config.toml
num_hidden_layers = 15
hidden_size = 192
num_attention_heads = 3
num_key_value_heads = 1
head_dim = 64
intermediate_size = 384
vocab_size = 4271
hidden_act = "swiglu"
norm = "rmsnorm"
norm_place = "pre"
norm_eps = 1e-05
positions = "rope"
rope_theta = 149000.0
rope_fraction = 1.0
qk_norm = false
attn_scale = 0.125
bias = "none"
tie_word_embeddings = false
parallel_block = false
init = "normal"
init_std_qkv = 0.0478
init_std_o = 0.0
init_std_up = 0.0478
init_std_down = 0.0
optimizer = "adamw"
learning_rate = 0.00142
lr_mult_o = 0.729
beta1 = 0.9
beta2 = 0.95
lr_head = 0.0143
max_grad_norm = 0.5
warmup_steps = 213
schedule = "wsd"
decay_fraction = 1.0
decay_shape = "linear"
final_lr_fraction = 0.05
batch_tokens = 16384
max_seq_len = 1024
doc_mask = true
train_tokens = 111300000
max_steps = 6794
dataset = "wikipedia_en"
Each number is 128 + 32 x the weight over its row's rms, rounded and kept within 0 to 255. Layers, rows and columns count from 0. The size above them is the row's rms in percent of the matrix's.

# layer 9 attention query, 192x192, rms 0.061, rows 18-26,82-90,146-154, columns 0-191
size [ 95  83  81  77  79 100  79  97  92  81  92  89  99  96  87  71  97  98  84 102  92 105 114  91  95 111 102]
[[112 128 121 102 141 115 182  60 139  81 116 138 129 212 126 115 110 128 162  84 121 117 124 149 145 107 137 143 178 106 176  85 150  97 126 206 128  69 156  95 151 122 139 108 146  82  71 106 118 151 100 141  90  79  73 135 127 141 180 185 193 176 116 163 154 107 120  87  91 121  94  77 142 140 115  90  88 176 130 114 128 132 135 170 105 142 102 150 176 116 112 142 136 169 133 141 167 142  97 154 106  99  90 109 110 232 171 125 103 100 145 126 101 107  79 145 147 160 147 134 145 156 169 146  67 155 152 133 144 106 199 122  85 137 138 116 168 126 104 135 126 149 130 110 146  89 109 115  63 109 134  78 124 168 151 160 121  70  91 174 128 104 181  69 123 150  77 142  70 157  75  72 129 138 146  83  97 114 130 133 168 101 100 107 152 172  90 113  92 124 124  85]
 [ 72 111  84  97  93 142 102 152 136  87 112 118 116 115  94 121 114 148  55  69 120  97 139 172 136 149  85 119 127 166 100 127 164 135 129 138 146  99 199 126 128  96 141  68 123 144 115 122 116 105 159  94 165 128 187 125 145 119 132 202 136  90 142 143 140  68  77 105  99 127 181 175 179 136 138 154 122 137 121 121 164 196 120 190  84 127 148 163  92 149 144 145 157 176 180 137  86  80 159 106  93 126  73 129 156 133 191 106 165  98 114 159 134 142 124 155 139  74 111 109 150 141  77 162 126  83 101 128 175  98 127 113 109  99  68  83 193 143 103 125 111  64 133 147 170 129 157 109 175 136 186  86 113 100 106 156 144 112 156 145 139  41 202 124 130 117  60 151  97 169 120 174 161 120 141  89  84 120 140 156 135 124 122  91 129 160  77 112  99 112 113 135]
 [ 92 136 176 164  82 153 137 110 119 111 123 168 162 112  67  49 133 156  93 138 117 110 126  83 107 159 109 169 108 136  24 150 175 172 129 155  76 120 184 174  96 144  99 174 132  85 137 203 135 166 178 102 142 219 135  86 139 134 142 132 118 139  76 129 117 145 100 129 128 122 147  96 146 142 135 120 121 141 156 128 115 155 186  80 121 124 117 138 107 124 157 125 103 122 137 158  99  96 102 117  91 176 121 139 109 107 130 145 161 161 139 119 166  81 102 124  93  67 116 205 123 170 126 180 126 132 180  95 178 142  81 140 117 104 142 135  72 177 149 131 126 156 146 143 110 152 139 115 159 123 156 126 150  82 169 189 103 130 158  52 115 107 140 117 141  70  96 123  79 135 175 209 146 170 130  89 143 180 140 111 148  93  88 162  83 164 149 135 108 146 144 125]
 [106 163 144 139  42 129  77 140 123 109  71 105  90 128  84 155 127 121  72 122 107 160 170  99 132 174 107 151 154 122 128 164  80 108 127 135 114 138 150 141 125 124  94 159 188 145 135 109 152 149  86 175 136 128 136 137 153  94 121 144 165 128 106 118 164 123 139  94  96 110 134 156 170 168 145 163 131 178 104  90 156 143 155 141  61 157 163 161 110 146  93 159 172 154 166 138 142 123  96  57 150  88 106 205 138 160 136 100 113 142 156 105 133 136  67 150 100 115 126 153 159 110 145  58 119  98 129  89 124  91  45 176  47  92  92 129  98  99 138 132 156  89  71 136 128 148 162  94 115 135 122 131 117 173  69 132 159  76 194 161 206  96 124  92 154 131  99 129 109  81 127 112 105 144 125  93  87 106  36 168 130 147  78 155 114 115 117 102  72 132 108 147]
 [ 97 148 160 207 167 161 112 113  94 123 170 121 139 128 139 135 179  70 101 142 179 171 121 174 125 144 156 154 134  87 103 168 113  84 123 146  98 142 113 128  84 138 134 159 149  94 187  85 124 191 112  90 110 108  94 110 126 178 109 104 170  89 144  90 106 104  93 127 152 134 137 178 118 155 163 111 164 118 120 100 115  65 106  79 125 136 136  41  82  60 101  93  89 122 143 122 111 128 176 123 196  92  92 141 120 134 171 209  73 125 119 161 156 133 116  79 125  89 104  95  75 131 125 141 154 176 146 151 126 143 129 139 174 139 150 103 111 120 175 178 105  92 170 121 140 126 111  60  84 206  91 126 127  81  90 132 149 139 105 111  96 116 161 109 116 174 133  48 159 144 156 146 110 102 142 110 129 180 107 152 165  78 110 172 114 166 148 138 122 101 105 104]
 [110 121 126  94  83 162 107 175  95 154 152  79 112 104 160 101 102 172 125 164 102 123 120  82 122 159 176 116 149 125 105 152 148 177 129  77 108 166  95 125 148 140 105 112 155  94 105  95 191 140  82 132 143 127 121 104 135  77 116  89 155  96  97 106 129 154 127 149 117 117 105 123  85 125 128  88  90 136 104 142 116 192 157 148  89  69  79 119 131 168 122 147 105 137  45 104 121  68  95 113 121 170 174 170  95 131 139  67 155 159  82 127 165 140  88 105 156 108  79 146  86 104  81 168 138  80 111 168 118 144  79  95 106 151 106 138  65 135 146 117 133  69 138 151 181  69 104 151 170  97 159 175 154 130  91 141 120 157 131 136 154 114 131 101 139 141 170  84 174  70 204  86  97 140 120 108 191  95 155 165 118  58 150 143  87 125 118  68 118 188 158 150]
 [123  87  62 160 109 133 125 145  93 202 106 128 167 132 125  83 111 118 107 174 111 118 127 104  78 178  80  64 102 138 159 101 109 138 170 167 156 148  97 164 105 100  64 158 128 171 132 179 112 184 145 176 133 149 153 109 156  85 120 140 187 132 158 152 108  57 179  77 125  96 129 142 129 103 194 184 156 137 112 190 162 176 157 135 104  94 210 149  96 159 107 134 105 139 121 149 135 146 101  94 149  93 124 154 170 129 168  71 104  97 104 145 116 159 133 112  88 116 105 134 130 141 163 176 104  95 129 109 174 189 120  90 145 142 207 110 135 115 143 140 143  81 163 105 187 120 129  51 151 128 165  82 105 132  95 107 121 121 143 112 121 119 128 149  87 159  95 123 128 102 128 121 114 125 100 186 119 128 166  73  94 112 154  94 151 109 133 121 213 101 152 142]
 [108  92 142 114  97 116 139 125 188  75 124 138 163  98 135 135 121 147  50 103 128 109  94 146 168 111 102 132 109 109 163 135 143  99 140 124 111  93 111 122 200 144 150  91 161 141 135 105  88  98 122 157  62 144 107 175 185  41 154 138 180 175 114 132 128  97 197 139  87  90 159 141 135 139 119 139 190 216 127 116  84 192 120 140 142 184 153 145  71 178  83 182 158 144 139 123 118 119 101 116  95  96 112 155 179 214 156 102 108 109 173 133 108 118  89 140  87 165 175  94 168 179 148  78 124 110  82 129 106 107 122  92  95 125 126 138 149 136 128  81 147 119 113  92  88 106 174 140 140 122 131  88 155 174 155 130 163  70 137 160 126  86 146 144 173 123 108  81  96 104 118 101 175 141 150  82 103 154 139 149 172 174 147 125 146 143  93  95  93  87 103 139]
 [147 108 118  72 200  92 141 114 147  97 107  93 134  69 215 173 104 196  92  64 158 184  98 166 147 115 145 181 159 155 120  94 137 144  82 113 124 112 115 136  91 183 124  88 103 163 118 151 147 124 184 125  82 113 134 149 128 125  90 127  96 127 120 159  55  57  87 161 204 107 157 141 142 128 171 104 153 135  77 104  62 160 127 199 130 127 179 186 124 142 140 115 138 185 113 130 165 120  98 175 111 148 124 169 154 171 109 115 156  90 146 164 163 158 124 153 100 126 109 108 102 113 170 138 163 135 141  89 132  99 174 169 107 130  98  93 191 163  72  99 120 121 155 180 117 131 121 112 147  99 138 165 127 133 156 146 158 126  82 115 112 103 117 101 179 168 115  92 135 149 143 118 112 151 111  96 120 148  79 123 119 139 154 126 143 159 112 186 126 198 136 172]
 [115 111  96 107  93 108  71  98 100 117  68 169 171 134 116  74 120 126  81 140  89 170 130 119 138 102 124 124 102  99 122 154 100 101 152 119 127  69 164 157 135 150 121  91 109 123  90 156 104 123 193 139  86  68  63 128 139  86 118 183 110 146 145 127 163 144 111 125 179 166 114  93  79 156 124 223 128 146 113 113  97 117 148 128 123 123  99 139 162 108 112  99  74 118 105 137 159 127 106  90 111 111 154 143  95 190 120 163 124 120 143 145 104 122  74  85  89 126  80 117 163 123 209 168 126 135 156 119 156 113 120 154  93 158 106 170 115 140 131 148 119 172  66 122 175  67 115  77 153  76 183 139 180  97 118 125 175 131  97 190 128  59 155 170 123 103 130 149  70  99 135  35 118 154 115  48 120  79  98 134 145 129 109 132 104 119 137 158  97 118 141  84]
 [132 121  95 125  69 116 112 129  99  95 144 148  18 115 113  95 109 150 118 137 104  50 116 149 165 129  98 130 144 121 112 124 102 158 137 178 161 118 175 150 143 148 113 144 139 155 143 125 109 104  41 117 110 127 147 158 145 148 110 157 131 108 122 133  73  73 104 106 127 138 133 190 148 100 116 186 106 134 129 103 169 172 150 166  86 166  93 114  71 103 115 131 169 155 135  54  92 154 140  75 177 136 105 150 168 155 143 117 160  61  88 108 127 100 123 175  95 159 132 134 106  92  77 163 128  81  97  96 146  98 108  99 134 100 151 182 192 166 182 113  93  77 103 157 119 144 169 112 165 149 111 161 100 141 117 114 110 110 136 163  99  64 173 110 163 159 114 104 179 145 115 149 178 135 177 133 109 143 121 141 185 194 179 143 123 141  95  39 140 121 143 132]
 [174 164 173  86 122 154  69 100 141 126 136 117 133  83  96  57  98 176 100 155 111 114 148  95 116 157 124 121  94 151 111 112  95 158 198 148  89 113 185 158 114 135 107 172 118 124 130 147 105 153 162 161  96 142 103 125 184 173 103 110 168  88 107  97  95 146 158 100 141 120  81 152 101 119 120 165 156 129 101 129  85 156 164 158 103 115  97 119 116 123 196  96  99 114 178 107 163 119 124 107 140 171 170 123  85 160  99  80 142 129 152 108 178  90 103 102 113 166 115 145 110 108 142 177 105 174  74 132 154 144 155 159 149 116 106  96  51 123  78 175 101 126 121 146 135 184 103 122 188 154 181 107 129 107 173 130 148 145 210  78 150 114 180 127 114 148 192 176 121 102 144  94 127 131 207 108 210  99 112 144 191 149 121 168 149 164 152 158 142 146 162 108]
 [165 106 126 127 106 150  88 116 135  91  61  98  64 116 139 121 154 146 115 143 128 166 111  87 139 125  96 112 106 165 139 136  60 139  90 217 110 108 179  77  43 152 165  61 127 196 132 158  76 130 110 115 133 141 117 141 129  99 154 181 115 189 116 155 148 113  93 146 169 123 159 125 181 181  83 120 136 154  88  73 145 136 143 170 173 108 160 127 112 140 162 166 146 150 146 158 125  91  96  63 111  56  91 121 128 182 124 120 148  80 201 121 143 121 117 152  87 101 151 208 172 101 113 119 161 124  94  77 129 147 141 141  60  99 112 136 136 120  89 124 170 132 139 178 104 122 161 150 144  94 192 119 123 171 131 138 151  85 167 154 153 140 107  85 147 160 113 121 122  74 108 130 151 158 130 120  85 164 175 170 131 124 144 115 127  84 110 119  87 108 154 117]
 [140 123 141 164 114 186 134 109 188 131 131 191 152 167 123 124 147 101 130 127  83  99 122 166 156  93 150 159  79  74 131 159 150  93 185  87 140 120 111  91 149 129 141  80 133 114 141 133  82 130 128  84 111  50 126 126 129 186 135  88 114  77 117 117 114 198 109 122  92 113 133 111 156 157 112 152 142 146 130  98  96 106 123  72 106 118 155  64  91  74 121  95 117 147 145 178 162 165 111 111 173 120 149 121 126 104 166 185 103 188 130 194  55 159 120  57 155 107 112 113 131 191 132 139 163 161 202 138 102 162 163 158 137 117 137 123 100 115 153 140 108 128 137  95  84 128  93 137  91 117 113 163 139 126  86  94 121 181 132 102  72 125 139 156 103  80 170  93 119 176 162 146  79  85 145 138 144  73 161 125 118 114 105 148  88 135 191 196 100 105 138  57]
 [117  65 139 114 138 163  93 131 160 108 116  87  90  93 132 121 161 127 124 127 139 118 145  81 139  88 138 105  97 116  94  86  78 114  64 152 109 117 101 115 152  70 150 159 152 140 109  92 158 141 191 142 153  99 102 152 138   8 166 141 152 118 132 116 202 146 117 153 136 109 110 137 112 116 151 137 103 111 151 123 105 186 150  62 107 129 122 178 136 135 153 115 106 117 103 125 106 114  71 107  82  99 225  89  72 122 125 106 126 132 123 169 163 187 112  90 118 101 107 162 141 139 130 133  92  78  95  61 147 136 184 162 110  96 123 113  91 139  25 159 145 112 123 138  91 147 110 168 133 146 127 104 192 175 143 124 134 112  93 110  65 167  87  86 155  98 130  73 146 106 159  80 179 115 140 144 162 113 139 196 108  82 162  91 128 128 111 128 118 134 137 123]
 [116  43 106 126 136 122 141 118 127  76  88 124 126  78 160 120 184 148 132 113 144 153 117  98 167 114 104  65 150 168 127 158 120 103 130 188 125 135 129 122 106  93 161 120 121 101 128 175 144  90  85 168  87 159  85 109 149 141 146 108 132 210 104  87 114 101  99 135 206 160 118 153  90  93 151 179 171 123  64 115 117  93  81 142 119 133 128 132 164 184 107 123 106 132 120 162 156 192 155 146 169 101 126 162 125 109 117 152 124 111 155 130 146 150 147 133 145 104 132 198 134  74 190 139  76  84 107 156 183 143 176 120 135 200 100 158 203  80 106 146 125 107 123 115 121 137  93 134  58 107 138 160 118 135 164  52 103 104 110 100 134 151 130 159 145  74  98  76 121 163  72  76 140 114 131 173 103 183 104 104  84 131 111 133 181 121 172 144 147 108  98 101]
 [139 150 139  86 141 129 145  99  94 105 155 110 176  90 126 105  79 134  73 213 144 112 158 112 164  92 128 116 122 156 132 121 190 113 111 109 114  95 125 166 118 162 193 104 125 172 158 121 105 127 129 191 136 172  94 146 158 130 102 131 139 157  52 140 186  80 117 150 193  86 116 105 101 170 141 100 142  98  79 131  94 161 169 125 128 158 126  92 147 186 126 144 107 159 124 123 104 106  82  78 146 106 153 188 109 185 153  71 119 103 199 182 135 164  79 194 140 157 170 131 106 118 153 150 137 116  75 129  88 119  93 120  90 152  51 172  88 160 113 179 144 158  94 171  77 112 111 178 122 120 172 122 148 115 154  84 182 142 136 136 132 111 178 137 140 137  98 179 133  91 110 116 155 126 112 111 105 187 101 134 122 145 141 127 138  97 163 176 140 123  67 161]
 [113 149  93 140 139  39 141  87  40 141  66 125 183 102 152 129  48 115 106 131 123 147 160  60 163 117 102 160  88 170 135 106 124 147  97  97 163 110 166 142 105 179 165  79 134 143 110 186 108 136 127 130  75 100 125 183 143 124 161 151 130 163  75 165 149 116  88 148 123 125 172 122 144 138 124 135  97  78 108 105  96 141 114 158 113 161 144 165 135 120 165 110 158 134 110 147  96 115 126  95 130 143 160 153 190 189 101  81 101 120 138  86 155 103 151 116  69 130 124 195 107  89 205 167 100  84 116 112  99 119 119 104  72 111 109 153 152 179  79 159 133 154 122 158 158 143 118 122 142 100 180 121 165  27 166 157 138 178 131 125 139 113 150  60 194 133 108 149 117 116 145  94 153 153 135 110 123 160 110 181 119 139 186 164 111 121 123 137 130 144 135 122]
 [118 156 106  97 168  84 171  26 156 115 156 124 140 149 121 114 134 155 171 122 127 139 120 133 150 125 120 137 133 135 150 162 109  94 143 136 120 133 188  78 172 121 134 150 180 119  84 147 145 167 126  86  93 156 108 151 141  75 129 187 144 127 199  93 138 159  91 102  60 110 126 138 135  82 129 135 105 156 118 162 119  98 142 107 139 157 117 151 140 144 102  47 104 157 144 203 173 128 142 169 148  78  97 137 187 156 125 168 128 131 154 119 170 146  95 132 210  77 167 146 109 161 158 129 134 124 183 101 123 137 117 203 108 108 134  54  44 161  92 162  93 169  93  90 140 165  84 143 178  90 156 115 148 180 114  78  86 163 135 124 102 117 153  53 139 111  93 120 122 133 103 127 134  79 146 146  96 167 119 129 138 137 166  98 116 146 182 111 108 125 162  93]
 [168  85 174  99 109 150 122 169 117 197  89 146 108 147 148 128 116 175  92 104  86 124 170 149 158  76 166 118 115 160 118 152 141  92 110 155 163  96 147  84 125 145  75  66 132 134 116 158 142  88 151 162 101 120 133 153 163  84 148 157 135 155 160 132 126  79 144  85 135 113 152 131 171 158  84 149 130 116  86  57 134 134 154 141  70 179 124 138 120 139 124 164 181 178 117 119 117  58 133 100 134 106 105 161 119 170 142  83 142  84 148 120 116 108 117 138 116 159 105 123 134 114 117 110 132 152 122 187 182 131 107 161 154  89  62 166 158 144  76 167 164 124  79 156 122 141 134 147 114 156 180 109 117 130 132 152 210 120 160 145 106  74 190 118  85 109 103 145  96 136  82 136 159 134 127  83  79 170  62 111 160  96 143 132 142 141  37  67  62  94 146 184]
 [123  75 133 140  86 123  65  88 168  79 142 113 164 193 147  96 101  90 133 132 154 135 163 142 139 112 115 195 126 157 181 116 110  92 121 124 109 139  93  94 150 134 119 169 171 150 118 194 133 175 122 172 117 145 109  88 118 141  75 185 144 132  79 129 154 127 153 136 137 169 149 123 176 104 141 113 172 147 141 118 128 120  80 137 133 121 162 124 120 139 126  67 175 135 144 143  88 104 151 152  77 154 154 153 128 144 138 145 177 181 122 145 172 111 169  83  51 135 137  86 127 106 148 216  47 129  87  93 123 126 126 177 103 144 143 123 122 167  96 204 142 167 106 114  91 105  79 128 182  75 112 144 149 119 131 159  77 119 151 110 113  97 179 145 121  88 106 137 107 145 138 146  96 160  85 137 171 168  53 147 172 108 158 147  64 112 175 172 141 147 124  68]
 [141 148 161 103 137  77  56 104 162 107  59 113 113 172 122 116 134 127  95 132 108 152 166 130 120 121 125 125 143 133 156 136 112  82  94 133 139  88 107 113 106 133 155  97 176 228 112 154 187 151  89 161  90 162  99 105 174 117 131 141 115 148  75 158 147 113 116  91 154 109 142 166 161 166 151 119 128 133 137  66 158 151 133 195 142 194 125 158 136 186 137 141 156 134 164 102 129  96 105  93 164  58 164 142 141 123 197 107 126 135 117 153  79 112 119 192 106 172 157 172 177  86 130  72 124 132 122  38 145 117 151 159 105 106 102 167 150 131 154 141 147 177 113 106 144 180 173 150  94 145 142 147 127  78  90  85 130 149 127 124 153  89 130 120 178 103 113 152 113 140 102 107 139 164 210 142 127 124 103  99 189 171 116  85 194  92 102 116  91  72 139 126]
 [148 103 151 120 150 128 162 132 158  74 113 157 132 148 132 152 170  91 171 138  94  84 103 149  69 106 183 147 130  65 134  99  98 101 120  96 129 139  64 104 127 113 175 171 134  52 144 154 121 112 134 140 135 152 132 120 132 137 123 105 135 128 175  60 156 218 168 132  77 214 176 102 128 156 178 122 137 152 152 155  75 131 141  72 123 112 116  87 151 107 131  42  67  98  81 121  80 198 164 164 109 121 129 133 102  51 130 164 115 191 125 101 166 117 128  43 151 109 105  83 116 171 166 118 120 103 168 179 109 135 136  93 118 101 140  84  53 142 130 137 102 108 176  84 120 148  95 124 133 134 114 121 125 169 107 106 117 152 151 126 118 153 118 106 135 102 137 126  97 175 189 132 121  99 109 179 146  99 102  96 118  91 122 126 121 112 155 160 143 150 156 111]
 [115 162 158 108  93 106  75 100 146  93  88  98  82 190 101  64 172 147 131 159 136 119 137  44 138  98 108 144 192 150 145 131 104 133 118 121 120 118  99  97 109  96 155  97 151 167  91  86  89 121 150 208 122  70 162  93 105 123 169 168 166 106 132 102 140 153  91  81 140 167 137 106 166 131 125 113 176  83 136 218 151 153 174 170 123 102 132 182 111 121  88  79  91 153  85 132 137 114 155 135 162  46 131 125  87 147 142 140 118  72 121 148 182  96  80 130 140 158 137 184 175 172 102 125 116 160 145  87  89  65 152 197 123 160  73 165 111 114  90 150 138  73 136 107 181 127  78 147 151  64 128 160 121 156 129 159 113 103 138 109 137 132  76 157 160 163 114 127 133 121 139 106 117 153  96 133 156  96  92 168 107  80 122 116 133 134 131 120 114 150 146 118]
 [120  53 103 169 167 107 101  88 128 127 105 180 122  99 104  82  37 171  91 171 134 118  88 132 113 154 126 115 133  88 137 152 135  69 165 189 110 159 134  85 106 110  89 128  77 121 104 145 135 172 137 110 152  72 144  89 156 131 178  98 167 164  50 185  99 103 109 111 107  82 156 181 140 139 172 160 117 121 115  55 152 170 123 117 125 156 138 113 124 117  77 139 137 108 132 145 108 162 120  86 186 104 120 135 166 138 202 145 107 106 172 104 140 118  93 162 149 156 123 161  99 139 124 162 147  75  75  97 151 137 158 143 134 119 128  93 127  94 117 101 143 197 110 114 119 100 151 111 107  97 111 153 104 111 127  69 130 109 149 137 176 143 180  80 159 104 141 109  95 131 110  62 181 131  83 157 119 160 125  54 167 158  80 109 145  85 141 133 118  64  83 128]
 [132 167 108 160  94  98 149 172 135 101 118  58 187 143 172 156  85 128 138 131 122 141 123 188 134 127 112 106  91 171 130 144 132 102 118 165 168 105 130 153 167 150 103  81 155  77 158 166  77 137 110 119 124 131 134 124 156  46 119 201 143 135 121 132 144  81 119 147 154  87 104 127 189 130 112 166 164 168 126  97  44 152 124 156 146 209 162 111  81 175 102 157 166 191 144 121 178 124  93  82 123  78 119 141 153 164 128 132 164 116 171 120  82 129  83 137 130 124 146 122 144 176 171 107 126 142 104 104  77 128  79 135  47 112 135 132 135 170 150  65 120 136 104 154 102 113 198 107 114 175 191 109  96 117 140 145 117 121 115 143 142  79 162 128 106 129  69 116 130 162 102 132 134 115 151 162 159 161 208  59 108 117  90 106 141 152 117  92 102 107 127 166]
 [151 118 117 137 164 119  79 112 123 164 100  74 146 117 187 158 119 220  93 120 118 152 131 113 134 109 141 150 129 161 142  86 136 171  68 134 166 108 136 116 141 172  96  40  97 130  92 107 119 115 114 137 113  98 120 123 143  94 111 152 117 137 160 188  72 152 117 164 182 133  98 175 132 147 132 144 112 154 128  94  57 136 165 183 132 201 137 190 115 203 168 131 172 178 158 110  90 111 151 102 136 117  76 129 144 215 107 137 104  68 185 132 114  78 135  80  80 136 141 157 165 126 149  79 135 192 121 127 155  43  89 115  81 128 110  94 130 172  69 123 172 150 141 152 125  78 144 109 115 129 152 120 115 103 127 118 155 104 148 114  79  62 198 128 134 157 164 112 137 152 109 141 127 102  91 100  89 125 155 120 117  86 149 137 146 102 135 130 143 127 114 136]]
# layer 9 attention key, 64x192, rms 0.0596, rows 18-26, columns 0-191
size [ 96  81 102  86  89  98 120  78  91]
[[129 127 131 105 118  92 132 138 157 110 104 139  82 175 109 154 146 157 170 143 125 134 122  88 101  80 105 148 182 178 144  90 125 135 117 166 120 190 124 125  91 132 133 103 134 154 127 137 161 160  78 207 101 163  96  85 184 135  69 167 103  82 122 106  95 111 136 106 168 166 151 160 116  89 117 111 158 172  68 141 155 106 133 142  77 145  98  76 106 168 129 167 154 104 130  98 155 123  82  96 131 108  89 125  99 105 167 108 105  88 145  91  87 142  61 200 101 151 145 219 166 104 104 131  99 210 105 107  90  82  80 112  95 147 106 146 149 158 169 143 181 130 145 154 184 109 177 158 106 209 109 142  87 124 153 147 168 104 126 153 105 143 147 127 193 123 135 165 119 129 117 101 161 160 111 119 159 155 183 137 145 117  51 138 169 120 104 101 145 112 104 151]
 [100 154 112 141  89  45 117  62 148 133 117 132  98 143 159 109  99  67 145 183 139 166 155 152 127 118 175 162 139 195 142 161 111 103 125 113  97 148 108 116 151 165 158 122 127 136 117 135 105 153 141 174 107 126 109 143 154 119  72 144 135 149  55 157 147 162 115 152 127 100 119 139 128  97 142  90  98 188 126  95 138 144 137 142 125 188 133 121  93 204  71 144 113 102 154 142 128 127 126 110 134 102  97 171  99 145 124  97 108  65 132 140  80 159 131 135  91 164 175 210 139 160 157 117  68 116 108  63  76  90  69 150  81 104  89 177 121 125 128 107 203 148  85  82 210  72 131 149 151  95 125 128 126 115 137 149 159 112 115 180 157 148 141  73 198 141 113 149 118  75 126  81 169 181 141  90 104  86 172 152 128 120 141 119 112 112 116 113 135  69 104 135]
 [111 134  32 143 139 103 111  84 135 154  74  71 127 130 112 173  87 105 142 192  70 136  87 143  97 111 155  90  83 162 178 184 107 110  88 105 123 149 134 128 137 128 122  82 161 207 132  91 105 122 101 152 110 145  83 118 139 105 105 141 147 119 119 144  93  87 111 166 179 114  95 136 153  90 115  99 100 110 164 133 110 168 134 163 128 123 144 183 110 167  71 185 141 152  81 122 155 142  66 118 134 124 112 142  93 120  91 104 114  76 133 112 147 201 115 148 124 141 168 178 182 104 122  70  88 167 120 101  71 104  79 111 109 129 117 195 131 113  88 152 124 125 112 123 227 129 184 113 107 133 154 149 178 128 131 140 148 150 136 168 155 146 134 119 183 150 102 115 162 129 112  76 181  83 138 115 119 145 151 116 157 130  45 115 153  87  99 136 123 110  85 164]
 [ 81 115 135  97 101 104 118 118 111 179  89 133  93 133 125 164  58 154 126 172 114 132 105  92 149 144 116 120 134 148 177 109 135  94 119 134 165 131 154 144 124 158  92 125 132 107  77 173  90  97 124 162  61 153 135 121 180  70 113 163  90 147  98 107 103  79  76 156 153 126 148 142 172 152 137 106  93 147 131 141 150 135 184 184 121 166 177 178  76 130  95 184 165 115 124 127 135 105 138 132 107 154  50 124 111 166 143  99 185  63 160 103  81 160  67 118 150 185 160 167 157 124 153  95  68 148  96  91  79  75 106 163 108 127 130 142 167 147 102  95 126 150 133 161 189  66 163 146 158  97 120 140 110 133 196 167 160 126 101 137 153 101 174 147 157 155 117 137 136  86  80  89 130 124 127 125 133 190 190 138 143 178 145  71 153  93  95 105 136 112 167 159]
 [146 120 137 175  97 180 129 187 103 136 157  84 101 120 123 153 159  86 163 108 150  94 114 117 109 136  92 184  45  96 117 160 132  97 128 105 144 185 160 137 128  78  92 138  95  96 176 141 124 105 105  93 175  94 158 168  54 130 125  63  97  79 127 128  54 197 149  98 150  97 119  92  86  78 151 164 126  95 144 136 109 114 134 129 122 112  73 171 152 127 158 106 148 115  96 160 124 119 148 130  94 126 152  76 141 154 123 111 103 166 137 186 120 134 189 116 200 103  61  92 101 164  88 192 158 121 136 137 142 167 154 125 168 168 134  85 132 106 161 143 143 112 147 160  91 162  90 104 115 145  59 138 132 131 108  93  67 154 129  62  75 166  82 127  76 127 166 147 137 145 158 120 111 153  97 103 169 127 135 118 115 108 146 162 131 118 123  87 144 183 132  83]
 [182 140  64 116 168 112  87 126 160 112 179 104 178 185 153 103  71 153 146 129 161 139 115 175 129 153  65 125 138 107 158  81 152  90 123 113 158  90 144 112 124 164 149  82  91 176 164 161 132 139 112 141 145  82 126 134 167 105 112 133 129 105 118 128  95  87 110 145 174 132 127 182 108 160 151 147 149 220  93 134 117 172 132 110 131 135 122  47 139 176 142 123 183 109 121  87 107 130  81 109  79 147  56 133 115 149 148 108 165  69 138  67 134 155  98 175 125 122 131 127 134 158 104 114  75 174  96 117  80 117  64 179 101 150 142 154 163 138  63  93 126  99 124 122 155  93 211 116 124 177 142 125 115 135 155 125 134 133 141 134 103 154 128 141 179  58 119 172  84  81  57  97 137 111 163 126  84 151 141  80 142 162 153  94 149  89 132 132 140  92 115 105]
 [138 140 179 103 107  94 110  64 122 113 113 116  96 120 114 112  59 155 118 184  85 133 113 133 146 108 161 126 122 133 149 115 132 119 101 112 111 101 178  98 142 119 168 117 149 115  91 151 134  87  78 156  85 169 126 135 188 134 143 175  77 145 138 102 122  60  85  89 170 123 128 150 136 137 136 112  84 155 139 143 119 144 141 147 115 119 147 138  76 205 122 200 154 152 121 113 111 121  78 119  97 118  72 141 117 172 135  74 169  91 114 119  90 140  84 151  81 150 141 134 200 127 102  89  75 104 111 112  91  39  90 166  50  95  80 204 134 186 114 104 148 101  79 136 190  99 136 138  86 118 209  86 132 146 182 126 147 137 129 146 149 151 118 132 167 151 105 185 116  83  76 116 146 152 149 105 109 120 130 113 150 184 147 111 189  93 144 123 145 138 130 133]
 [131 127  79 124 156 125 119 132 156 103 128  96  81 178 178  85 134 139 151 107 156 108 114 100 107 133 114 162 195 143 181  92  82 135 144 101 119 152 145  84  67 149 113 126 145 170  86 110 141 116  80 137  88 165 107 130 212 135  92 175 142 101 111 129 171 168 146 117 116 156 151 193 149 125 100  88  60 120 112 118 151 100  91 171 116 107 146  88 143 164 193 146 119 108 130 108  93 162 120  80 161 177  93 132  88 118 138 125 165  59 114 121 145 139 163 144 110  97 134 157 130 110 135 126  54 128 107 132  86  38 128 174 143  97 123 143 140 136 111 116 144 101 101 104 191  98 119 142 135  69  66 108 150 105  88 129 164 127 114 170 137 162 115  90 195 141 132 158 163 116  63 102 173 130 120  67 145 127  71 133 195 105 124  66 201 115 112 110 131 163 101 139]
 [159 139 125 139  64  69 136 102 119 124 151 118 130 113  69 111 100 123 155 147 146 119 140 138 145 149 134 164 119 156 106 133 134 145  98 100 104 132 121 131 109 155 163 188 130 165  90 107  94 130 133 136 119 123  84 132 130  67 126 167 104 115  83  67 122 105 133 112 123 110 146 168 146 115 132  99 128 161 152 117 122 122 132  99 178  90 143  82  89 123 107 143 119  73  58 100 100 122 126  62  74 161  75 147  92 147  95  72 146  93 131 164 106 148  76 201 116 172 149 166 125 171 102 121 147  95 125  98  85 135  78 174  96 120 107 180 134 181 200 139 115 158 138  71 154 130 119 117 177 153  96 144 137 146 130 181 163  91 137 162 106 115 140 212 205  59 105 153  67  68 106 141 176 184 118 128 130 101 147  75 168 163 125 111 192 117 151  85 110 132  86 172]]